python train.py --num_hidden_layers=13 --attn_scale=0.177 --bias="none" --parallel_block=false --init="normal" --init_std_qkv=0.0448 --beta1=0.9 --doc_mask=false --train_tokens=507300000 --max_steps=3871
Each number is 128 + 24 x the weight over its row's rms, rounded and kept within 0 to 255. Layers, rows and columns count from 0. The size above them is the row's rms in percent of the matrix's.

# layer 3 MLP up, 512x192, rms 0.0442, rows 449-479, columns 64-95
size [ 99  91  97  98  99  94 106 100 100 101 100 101  90  97 101 108 105  95  99 101  90 103  97 104  96 101 110 102 102 114  98]
[[120 165 155 123 114  82 144 153 131  99 104 142 139 123  99 130 100 153 107  81 134 122 151 114 137 118  98 127 110 165 108 113]
 [179 148 142  90 167 127 110 119 147  94 101 106 132  89 134 143  83 155 112 146 148 149 122 181 106 128  87 128 104 129 159 129]
 [113 185 131 145 122 157 136  78  98 101 153 119  95 131 129 115 120 158 111 112 117 158  91  71 117 175 114 131 137 144 121 120]
 [117 136 113 130 123 123 145 159 140 134 113  91 131 138 173 131 155 149 117 118 105 121 154  70 110 107 137 157 161  89 160 130]
 [164 147 148 117 134 106 126 139 102 138  85 128 142  91 131 113 155  73 107 120 173 126 124 121  91 127 161  91 141 142 158 122]
 [175 145 136 105 124 119 126  94 125 111 120 115 125 125 131 173 130 133 114 105 138 170 133 142  68 110 121 121 172 144 104 119]
 [ 87 114 115 186 111 167 127 130 131 126 155 111 103 103 144 140  82 118 107  67 127 117 127 155 145 138 163 130 164 110 143  88]
 [130 122  44 116 145 112 125 102 126 116 116 151 127 136 122 110 166  97 130 176 149 100 119 147 165 115 130 106 140 127 127 165]
 [133 138 177 136 121 137 110 118 123 149 157 135 172 115 148 104  95 133 154 131  98  97 107 128 132  94 134 146  82 108 143 162]
 [109 107 122 126 139 174 159 150 114 130 130 107 125 114 116 107  98 110 135  80 135 138 102 152 102 165 174 108 130 126 148 112]
 [156 169 138 100 118 136 128 161 151 107 137 119 126 124 150 135 151 138 156 125 144 131 122 138 132 141 103  83 163 113 116 105]
 [135 170 155 115 167 125 142 109 161 117 133 119 102 174 161 137 117 120 172 179 138 122 106 115 103  90 147 134 142  95 132 149]
 [134 143 113 155 127  92 150 111 178 132  82 107 130 132 159 170  86 132 139 115  91  99 149 171 137 122 139 135  99 132 115 155]
 [155 112  92 142 160 135 140 128 141 119 134 163 122 116 136 114 151 117 140  95 130  99  99 128 124 133 192 100  99 113 128 138]
 [156  84 119 140 116 139 160 138 136 106 116 123 116 114 128 150 100 135 168 185 141  98 135 170 153 116 113  99 127 170 139 143]
 [ 73 150 101 168  98 121 110 140 141 149 141  87 110  95  92 137  94 123 126 135 132 111 120 157 153 104 135 144  97 154 120 119]
 [128 127 117 163  97 127 165 111 104 142 104 169  99  98 147 128 156 155 144 141 125 156 119  96 117 128 142 129 136 153 177 148]
 [168 153  73 147  87 141 182  75 100 131 127 149  98  97 132 144 101 126 145 140 146 137 100  86 123 122 148 104 131  88 140 142]
 [107 167 121 103 123  82 113 153 140 129  99 127 106 131 158 166 173 147 168 100 132 112 124 133 141 159 144 145  99 120 152 115]
 [155 103 121  93 145 102  80 125 121 115  97 142 146 151 131  67 121 116 186 117 115 114 160 127 117 129 115 183 109 132  81 120]
 [151 145 111  91 110 172 148 171 134 133 113 132 165 143 143 151 134 101 139 119 105 103 113 146 151  98 122 106 109 143 130 137]
 [133 132 157 126 139 106 121 136 171 118  97 128 125 151 114 147 112 155 130 119 114  76 112 111 123 166 174 134 135 129 153 173]
 [136 126  95 179 108 131  82 149 113 119 121 127 118 124 121 169 150  96 160 142 152 135 147 114 172 128 128 141 113  87 139 124]
 [105  90 110 130 148 166 163  98  96 137 139 158 137 148 150 110 159 157 134 116 116 156 101 138 150  97  89 143 155 165 135 147]
 [159 170 148 125 119 119 102 166 156 118 127 184 116 114 102 121 124 133 104 109 173 157  94 113 130 173 142  98 105  62 110 103]
 [115 157 125 157 137 152 140 131 115 108 126 111 101 109  99 114 132 112 161 140 165 160  96 117 154 124 140 126 120 151  95  93]
 [168  98  82 122 130 146 141 144 129  91 146 104 162 145 131 131 154 136 142 125 146 166 115 103 169 129 144  72 106 166 146  97]
 [116 140 117 126 129 100 134 153 139 174 148 162 169 152 121 105 151 124 102 130 113 106 115  80 152 106  87 158 116 127 117 110]
 [116 132 157 137 108 168 106  98 131 123 116 117 117 113 112 168 111 158 147 135 129 103 118 128 125 139 151 105 151 160 103 112]
 [162 112 139 136 117 140 137 136 131 122 147 102 134 111 166 133 112 142 136 128 102 119 181  76 126 112 103 129 149  75 125 135]
 [107  87 101 128 112 128 141 143 159 133 150 153 169 127 150 122  91  86 164 139 109  61 128 110 133 124 135 106 129 130 104 135]]
# layer 3 MLP down (transposed), 512x192, rms 0.041, rows 449-479, columns 64-95
size [ 94  85  88  98 104  93 112 103 101  89 109  98 100  87 100 108 108  96 100 102  89 116 106 105  90  93 101  95 102 106  97]
[[132 110 109 112 143 128  95 107  99 110 152 104 136 125 186 189 120 102 129 116 101 134 157 126  86 104 163  90 111 118 157 126]
 [107 128 159 124 168 114  84 142  98 138 118 131 142 125  80 132 111 120 135 137 131 136 107 156  99 105 131 122 113 148 106  97]
 [157 123 138 142 138 126 152 126 148 156 222 107 155 140 136  80 142 103 144 110 115 146 110  95 112 108 132 144 141 139 100 148]
 [133 115  99 142  93 153 105 142 126 140  98 136  98 129 137 153 135 100 161 136  92 114 127 158 117 189 143  94 135 141 141 127]
 [130 163 146 119 124 131 111 116 118 108 140 140 116 103 141 140 134 162 167 110 142 103 107 140 158  71  65  89 131 123 110 127]
 [178 188 121 132 136 134 176 118 130 147  82 127 141 142 106 142 126 112 124  87 114 135 153 119  84  93 106 115 143  82 115 154]
 [139 119 113 102 120 117 110 111 108  98 121 117 137 153  95 140  93 152 130 149  88 132  96 102 118 126 102 124 131 144 135 149]
 [119 139  66 165 121 146 119 140 119 144 124 122 125 127 149  98 105  83 151 127 112 100 163  93 138 108 115 110 121 131 128 126]
 [133 136 167 118 132  99 151 117 107 124 101 166 138 120 123 105 126 138 196 191  94 153 137 202  93 145 147 111 109 107 149 135]
 [ 52 134 136 140 125 117 121 158 133 115  87 116 135 151  97 155 120 172 105 113 141 119 141 162 143 137 126 105 117 122 104  92]
 [131 146 106  65 148 165 173 160 109 129 114 127 121 115 128 162 140  83 148 145 111 137 136 141 109 119 155 104 181 115 128 119]
 [149 125 112 116  96 129 120 117 156 143 134 134 196 115 135 126 136 120 145 123 131 136 145 122 129 146 129 116  96 149  88 130]
 [113 124  79  92 121 144 124 130 140 128  65 119 157 117 115 112 106 117 114  95 150 133 115 117 111 150 160 173 145 148 105 140]
 [147 148 135 119 146 118 117 123 136 122 102 123 133 118  85 123 147 109 143 113 148 147 162 103 152 128 144 117 117 118  99 135]
 [ 87 103 128 104 126 113 152 164 185 111 108 111 100 148 107 140 140 155 151 165 123 123 139 147 135 121  96 140 145 153 126 166]
 [124 117 101 169 120 171 104 149 160 153 119 118 132 134 135 120  91  81 144 131 156 129 106 137 143 180 116 164 141 117 153 136]
 [111 111  92 140 110  97 153 116 144 102 144 126 147 171 168 150 127 129 109 110 108  97 124 116 125 119 163 120 154  87 128 156]
 [159 116 125 103 122 125 120 140 135  97 132  91  89 165 137 159 122 138 157 105  84 143 151 155 111 159 116 132 139 121 111 129]
 [114 149 142 101 141 112 154 121 130 115 138 160  84 114 137 136 175 118 158 132 113 115 126 140 164 105 143 123 134 111 141  87]
 [123 135 116 142  80 141 145 164 130 130 157 109 141 126 107 156 131 137  67 129 145 134 111 136 129 102 115 110 138 105 149  87]
 [146 120 147 117 117 171 157 112  97 117 121 144 128 157 109 131 122 136 115  95 121  48 138 119 174 100 113 118 163 154  90 125]
 [129 103 152 119 138 182 113 128  89 123 102 154 119  70 107 130  71 139  90 106 133 182  66 161 137 164 109 158 133 149  91  75]
 [128 121 136 129 154 152 130 126 141 141 139 137 132 172 137  96 110 143 145 112 119 118 181 134 141 117 108 143 128 139 131 159]
 [154 117 103 131 123 131 106 112 129 157 122 140 139 133 148 141 101 111 126  83 136 119 102 110 103 138 139 119 145 143 100 116]
 [125 158 119 137 151 151 118 175  85 155 128 168 140 130 121 109 104 125 140 182 142 143 161 117 130 114 163 108 126 107 130 101]
 [104 173 156 119 125 139 147 154 117 131 128 143 141 108 133 140 130  96 112  97  90 151 125 168 135 127 103 166 131 125 135 130]
 [105 116 138 119 134 119 154 115 114  83 143 126 142 119 146 177 133 118 114 120 128 113 107 123 161 135  92  97 152 135 165  84]
 [ 92 129 138  88 117  79 128 186 135 133 140 141 126 154  97 122 141  98 146 138 129 138 152 101 102 160  88 119 134 135 135 144]
 [149 150 125 136 121  83 156 110 130 119 141 124 129 153 137 151 154 107 169 133 134 120 134  78 116 162 177  98 147 137 134 159]
 [157 140 146 123 134 136 119 148 144 126 106 138 154 142 128 150  94 144 134 154 130 161 183 122 123 107 111 128 100 166 154 118]
 [171 108 121 136 131 162 133 159 123 130 107 158 112 117 129 124 115 125 108 101 170  74 109 151  99 114 160 101 150 103 117 135]]
# layer 3 MLP gate, 512x192, rms 0.0454, rows 450-480, columns 64-95
size [ 90  95  97 102  95 110 103  95  97 101  95  88  99 101 105 110  94  96  99 102 108 102  99  94  92  99  95  97 104  96 101]
[[110 110 119 165 115 116 147 137 107 167 122 175 132 130 134 103 131 105 131 140 128 133 128 126 109 135 144 125  95 166 128  86]
 [130 137  80  90  93 156 155  85  93 128 101 103 119 153 137 172 108 130  47 151 137 172 126 121 152 122 107 122 135 121 127 113]
 [114 172 126 114 101 131  97 114  95 153 165 144 150 139 135 148 150 171  94 114 132 152 118 131 114 101 136 146 122 121 142 118]
 [130 113 153 150 108 118 135 117  96 108 133 127 133 155 127 176 142 177 148  98 128 133 141 151 151  97  98  93 150 114 107 132]
 [162 113 119 117  73 122 168 134 134 163 149 183 176 132 167 105 152  88  84  87  65 148 132 130 119 121 128 154 132  94 121 111]
 [ 74 123 141 113 109 155 128 160 118 103 103 105 107 138 171 142 142 171 128 133 107 130  95 156  92 152 134 159 137 111 147 126]
 [125 156 146 109 134 151 116 141 100 135  97  72 130  75  97 154 140 152 130 133 140 122  84 180 120 144 129  95 116 151 142 112]
 [124 137 143 115 106 137 140  56 105 163 116 138 120 102 137 134 132 115 165 121 109 126 137 128 116  97 117 144 128 132 156 114]
 [102 139  92 119 136 118 125 116 153 104  94 147 135 148 141 154 120 139  79 185  91 123 178 120 127  92  94 137 112 123 112 109]
 [132 137 176 141 126 125 112  98 136 129 111 126 122  97 158 117 167 133 101 117 138 125 141 150 161 130  84 122 125 115 161 126]
 [105 123 129 135 133 155 181 125 120 142 125 141  89 143 121 138  75 155 159 172 145 154 102 105 180  90 120 126 148 102 167 134]
 [151 161 131 135 167 138 127 126 137 118 148  95  45 130 137 107 139 133  87 119 157 123 103 103 119 123 108 111 140 147  97 111]
 [139 116  96 131 107 147 149  91 141 135 137 138 138 110 146 104 112 121 116 138 111 118 115 122 122  88 162 110 121 111 165 121]
 [ 84 139  96 112 131 135 123  98 109 134 113  84 111 102 153  94 165 155 123 103  84 149 118 106 110 133 137 158 101 104 136 117]
 [119 153 160 135 119 111 149 123 164 111 107 148 131 127 103 110 116  90 168 137 124 115 107 161 120 150 139 119 124 131  95 142]
 [ 74  90 155 118 123 145  82 173  90 159  91 113 106 124  79 105 149 128 112 135 137 140 125 127  79 119  86 142  91 161 144 122]
 [142 138 155 145 111 131 118 122 126 115 122 146 112 131 129 142 140 117 165 168 131 158 136 103 125 130 116 128  91 121 104 183]
 [181 131 102 141 100 118 104 121 129 164 137 102 171 115 135  89 102 110 105 145 112 162 105 115 140 145 111  75 117 151 160 156]
 [105 148 139 117 125 123 110 151 104 136 107 129  85 155 114 173 143 171 152 134 122 171 137 136 143 129 171  97 106 143 153 157]
 [121 151 126 124 116 144 114  80 108 107 146  92 124 129 150 114 130 137  96 104 132 137 163 141 146 141 101 136 111 149 135  82]
 [190 148 133 129  99 134 147 145  72 128 128 173 101 102 116 137 136 155 148 151 130  91 117 136 156 140 140 125 119 116 136 116]
 [134 102 104 152 157 128  91 156 109 147 120 112 116 142 119 170 188 108 117 134 114 119 106 143 119 131 137 125 142 126 116  82]
 [113 123 105 120 125 127 147 136 138 156 105 135 127 106 161 119 154 118 156 115 138 136 130 105 100 110 144 111 142 155  80 131]
 [ 78 140 103 106  91  97 110 123 141 114  65 158 137 116 137 110 142 110  96 136 118 152 130 101 136 170 109 137 130 147 106 117]
 [152 131 141 125 130 127 137 159 151 138 137 134 130 171 116 126 147 127 104 136 134 119 134 131  77 160 165 124  80 135 132 145]
 [ 94 142  92 122 160 118 164  85 109 126 170 113 132 109  92  80  94 129 123  92 133  90 110 101 134 147 105  97 146 108 147 154]
 [156 124 153  86 128 140 127 120  74 128 115 111  86  87 140 126 145  96 138 150 125 154 109  86 106 135 102 120 141 156 127  94]
 [124 115 126 122 124 209 147  86 116 139 122 140 121 106 112 149  89 179 162 117 174 124 103 145 111 108 153 137 138 167 102  73]
 [164 156  99 117 144  90 130 151 152  90 104 155 135 140 126 166 145 138 147 119 127 156 116  97 128 118 118  90  80 131 146 122]
 [125 166 132  97 145 142 144  90 141 135 130 138 118 103 122 118 102 102 131 203 131 149  97 136 175 136 138 103 106 151 154 129]
 [ 92 116 125 152 139 147 106 142 124 126 135  93 104 148 122 167 114 167 127 177 111 202 146  94  83 130 167 119 100 132 121 136]]